config.yaml
intermediate_size: 192
positions: "rope"
rope_fraction: 1.0
qk_norm: false
attn_scale: 0.177
bias: "none"
init_std_up: 0.0529
beta2: 0.95
max_grad_norm: 0.5
max_seq_len: 512
doc_mask: true
dataset: "wikipedia_en"
Each number is 500 + 40 x the weight over its row's rms, rounded and kept within 0 to 999. Layers, rows and columns count from 0. Numbers have three digits each. The size before them is the row's rms in percent of the matrix's.

# layer 4 attention output, 64x64, rms 0.236, rows 0-63, columns 0-63
092:502485488542580514498435475507551468521454526495571508553417535485456489498561523533610519478429511559559520471493467479500587453501504481500520526458484539525542525556545485472481451560490498
100:492441440507532520436518438464614533492544432488498515481520536553502522475435486477519390528443519434501522443441532490481452483523519500541470526512509522534566521496525496587526501497512504
089:488538452454512521523460483407563453543432442539507426491493522551501427485508498480537569501558438498543508512488465530512557515502538435521502510503507533508397527472438435470454508518505514
093:537616462490443449428464479490446475478490564497572532508477475497593482461572561510520408570532470470514500494478495450465527510469456522495495494462531501554485537502477477472487500493533453
099:442507471399504552421431560449507479466542509491493489391461485490473528511558571481482456460457482557535479538520496477553452539510558460487489462474477497514434426528492517495481488498508520
084:477450538473490532618522497501509570463549405512489453517555481531510404483559453517512451557410515495496491529518503517561515504509506456552515493489582528522521459491447502545504503512511464
089:547439435484565448418452551506522463484490494547551463487562519498468449544485410407504502461492505494457512514491487476483469488463435464475495466506520441540506533464464555598478503504530485
107:568412503443527511538521638474446535537424499499514476553493598463531494556498506456494460496508508493460464483530545509539499497469428437492473494499540484475480512544484551487515480504500554
090:525470577442552475454515354460536424463500491549436431471521526461473436499514484500499518501505482519473436491523532456504425503507431532494455499491479438501508488494457488516486471503438501
099:511514508536425543628560444492490414551461427505496521564489489448459467461567493501538518506467489525477576506533473530571535477458499486499512438476535545485493514469498508468508483497455553
076:531536474469469549533551562553502499560483542482525455532456525495552501521566548461524518555522461542471494446513526445480505566485391529605477451494530544516483529491481567507483450523471522
099:511358518512553559539514460528509546501452518419462473491464480572515536507604582541480493511480486517560482494494502542532485540520459475489501478466542529546496477501503520455530472487465566
102:538477453536608457484511460479608464503417561470511520482567562512461531536494448493575467492541451438493466455497547474474447526506468433495479481532503487490486489483539513524545462499521528
102:553455516540461552545470499466503537560533512499551488494527558547462486464525551410493395572486540516455449455513466539468478447446475479504491484470498486475425499495564498505428541510516552
091:471419514543497566582469516490440559554459534555440424508445452460554557521484515508435505512491476497461503500542488489555551537468540476471509431431553510488466461478450489483518525521472471
105:356490477493449523518442549578505534436460521511537420489537458461458424478500510512476431501483499516423489462494445523536416517501473524487485528482490488517498503531540461514468527536521474
105:502466600478418579451535550465445455529466524449481512438512465441503544484526482569436535533511563456472458495499508575535469499507534566525559521508476465539476488529518455534488515490532506
101:548496491575407517555485483488541481401503493534532507501508505530471560550585491560540599487486484473548498465447486445498495479495455510515472523514490490543532542480478520554445513596511476
120:530489536486444488413464509560451534501449522590491527490530579514527481468622503529441566443552504513514472483492525540511519544511528478481467514515501521494457449538519555428519537471458473
105:534508527512503460605515518525556521466412463549500567583561507509505511498638571474419516480550535481483545490480578495450521509509502469492487541502511498481478491500513521516499523519470492
140:617576513508473559549515465497443576452487385560486503471513480500465489496467474475483516473474526492528500451462499487438501479531575506526525519513473493498583481521552517518449459437478512
092:460528508526498454526468516395494452562437455494544497437428434545532544499519455453522528520492518554488512504503517523476462533508476455535489515485364498542475483552457492446497483469441510
096:469429511459513428504533469465599497571505529566452522576561477526542470462543499505435461464434500514483482498460575505459549500588465447476513494500507469475518510481517452539525481512549488
109:488505567498534459535534537536485419560413460537569513523490449417528469466454401486579534548516496503436513511519483488484474540514513497530452482462475429482511515499573483526493460504534515
105:497432451474535518439486479437498530493605452487422496601520452526536513502560508455515448492440522504494501484515531481506560539472517490561519515437456464457480446471539504456561520480473550
107:495571555559477576450622487455519482501510548492557478513430505548566473532459511464474420437501486476512513512457461535506529496495488526495443534536446519471486506516582498471540469510483542
102:485489596491553487539420554460488440483523496562508590488508549541510461450519452400526542535547502494489515539478560521469532509496550509518496501498472571517491435555464471453473503479558520
090:434451479471419517545432520398475434421505466437488552530511466483556429499522543547436490459531447542429483515451501570535496490468505496484542490495519475460515500499460479487503510498540504
107:447510567431566414502495428455536512518575468512461474522504541498549468375494449570506492519478554460495469469477477528508533435499480498468474538490532484537495507569569510514485488470509494
096:510565530491533517423444504467451485393510478517467416416557519493546575556512458534474444463518498468562487492520520537477418540533539528473529512479509487492482462503491499444454512527456483
099:477528503593481556474483502560537552431562558517518478486367496500563505503579437495466472507463485503464492482538531549499473468529506518455517476582480523554499487527529509464471555508482466
089:486558497537510460447485452475513543483469450418467440539557552468495541477552462400455621531546534499492534474494494442514552450440512503522444472502497475530539517491466515501532495533485470
105:559497563426417460493459473472483422493493470521409563509577524482432465567556433518528482446499525491529532546495487519526475507510535568443498537489493474452541472527465498464476504459509508
084:473427435423485497490552488423523515523450456497551523526590521480486476576578551489466517511582485507540487487512542511434528576495515531478512472516508499509500437528491467466448578516525492
097:465478436491476439507524546579502499499476566496523529515446517528514616455432368458488523511441524476489454513493521524465476489513453504511556431513522522509432502489486483454524524519510545
097:539486444556475427559466516499504549481512491560534490459511452495649516478510516618522424521527517464511490485526486507453508479492484439462489550502445504522512512509463531561510461532512520
106:487473535493602553504553427495508505469514519423568461506402466450435542476573527538580542508471505519511531532475457485498452487510487518505409544467529491541537512491524485511521537508468531
089:450522549467485510541473429474539482525534556585498563439494436533531493488544398533573513532495512460509461521519562456508551485530544545490444511445519527541530473523466423508477464463490501
080:636478525518401457528566514569540573487455499505475476562445456498482520487523513519569486494496468494459414508517492476522546455466469527464489513527536509482531571461521481489504523491540463
099:550447567552448497428498472485535517455485463475549422533457450581456426550464549524448440478479520460531495507475513485499517513470495475545556536576476448504526494532479467475502508564513443
133:521476537523547564496551465514499472560503553469535448481577476560434470514568437502460543541492540522509459522525399506550510527479463550517446527610523467479514484454458508469533491513494504
099:548542486538409473496541465520475539490558553481580520499508501417447527510522428408489513466472471489449463440458472501455534454495459537516485482476441450518513538537567548470520534473490540
114:495437526498534431571506545429565462465463453496590496400453480540439439526495545475483474483432558514471510523483445489543492510545496427461499504481441545508472487509472512506473468486470504
091:497545571445469487454509486526556511468417502552521398614485384543512487541479439498544435444449490488483502491521468503507513465537530485450487517497490495468504502503468446491530472469497497
097:489556585534582474459518523565512491455456484544568478446526473516445458526542571530455433452608500524534525494463499504525526529512534445464486567502495512529509443520493460534519458527485512
086:471503567565474445448526547410440480473496490587518406452452503523507558585526476510506546492499509557525457489545458490485463502560528458517456563558530501506472486482505469452517487535499516
098:609470522454484576452512471466483455652522502520470488482501497499509533509454525566512513434544515492509494449494496516455533508490550554511443529482455542503519520499503495564509518412479479
099:446494525577576494500502497590566494414521448459515471515457507509441444461474471515417578480548497492532417489524485508513500495556472495504516506559535455500563485539500523503521484561538464
087:487468478431468553448391446548543546445467548521568472527500475541539486484560477527524553513522520490515504489555498593538509465534508473526485495543483533554467469535494499415482521505437550
084:507574442468448499517503560510520523488412461464546506563616495442476630563460496583534532502490512479485500498495499513502477524484508452500532522510501536452495553481456487461500519529475484
107:630493456529492524492526530519526521566466505532481466403546464478477521416558488526452530517480501464484554485504454429544488487459447495483487523552453471524518453514512447452499538423503505
088:481524503476473416491495543528503497548440561478564452555548517492469521462455500543480407365543516524516539502496474476513480523490517494480459547452495524473485543497576484532557512493559448
091:516501525495533467551486466564494555459475592518459546458531550522379511555411470510497508560496523428526504539498530523514489510436565475491524500497541509502476513496503462430485457568455490
117:573451547562462536521398544457527510509454586513444543449450453467470538467473459525576516467477495484495518500492509471474484481486546505461527553477527506508471435558504485423523438486483454
107:489514436467511548563510573477509541470409401513455408507382461488431513478483491517502507454569485525495512494511502468519564488500557500526530496486534525512485534553456455521489519474526477
097:479519491569488552425491412548446428532486432467444440453469610523551461506494510400437540520535459486519461481513493441501491542482475504502456486510517510482529452524494498515493472509499477
104:542486506509470541517514543564525464500527572568437512478449469568538417462462576391561553453475523498474576460454531526529465523504474527497487491507553533474456540477511519496514482465512503
098:544519501497496532411394478547557469532468499517458585498513503554468457459465450446512505455420488468503508482541508553527466490557525495513429518564491502434546518523476486529507545557482451
117:576431523465528488451496443463461483496514403496467457547447538478457580520510485612565588529471472506500513544517541507504526530492455472527491513471523556540519456456520484473548510518472514
111:462536508539510495422562458515514549552437499570514488555441564539489496421524562591505559456568519506488487453459497499468511454487547484525504545519486541481534499507528534474554541465477435
103:499453541489481581499507521564524481593435433504506409483507503493547483473490502430574395504547519477513488447503506525499552562480524480479498441461505565538477520479513468475496569469497515
100:503513602557461472481527482505475484580514485440573649455452483474492464563518533546515470502505487491490452489495591478491485574498536522521495508521491455500543510515540524505463503546510530
091:574518445544576498571460511491510494501574504470556476430441564499512553595516462448393521535497446517450474445491518469470501521535510483505538480485457510543497485459485535520499522547526488
101:421515479517514512514553526484461479490540480576420474524480459468570520489497445524468468660552465498518494518553574568477515516491518491460511519539476486453522504553495500450482474515527501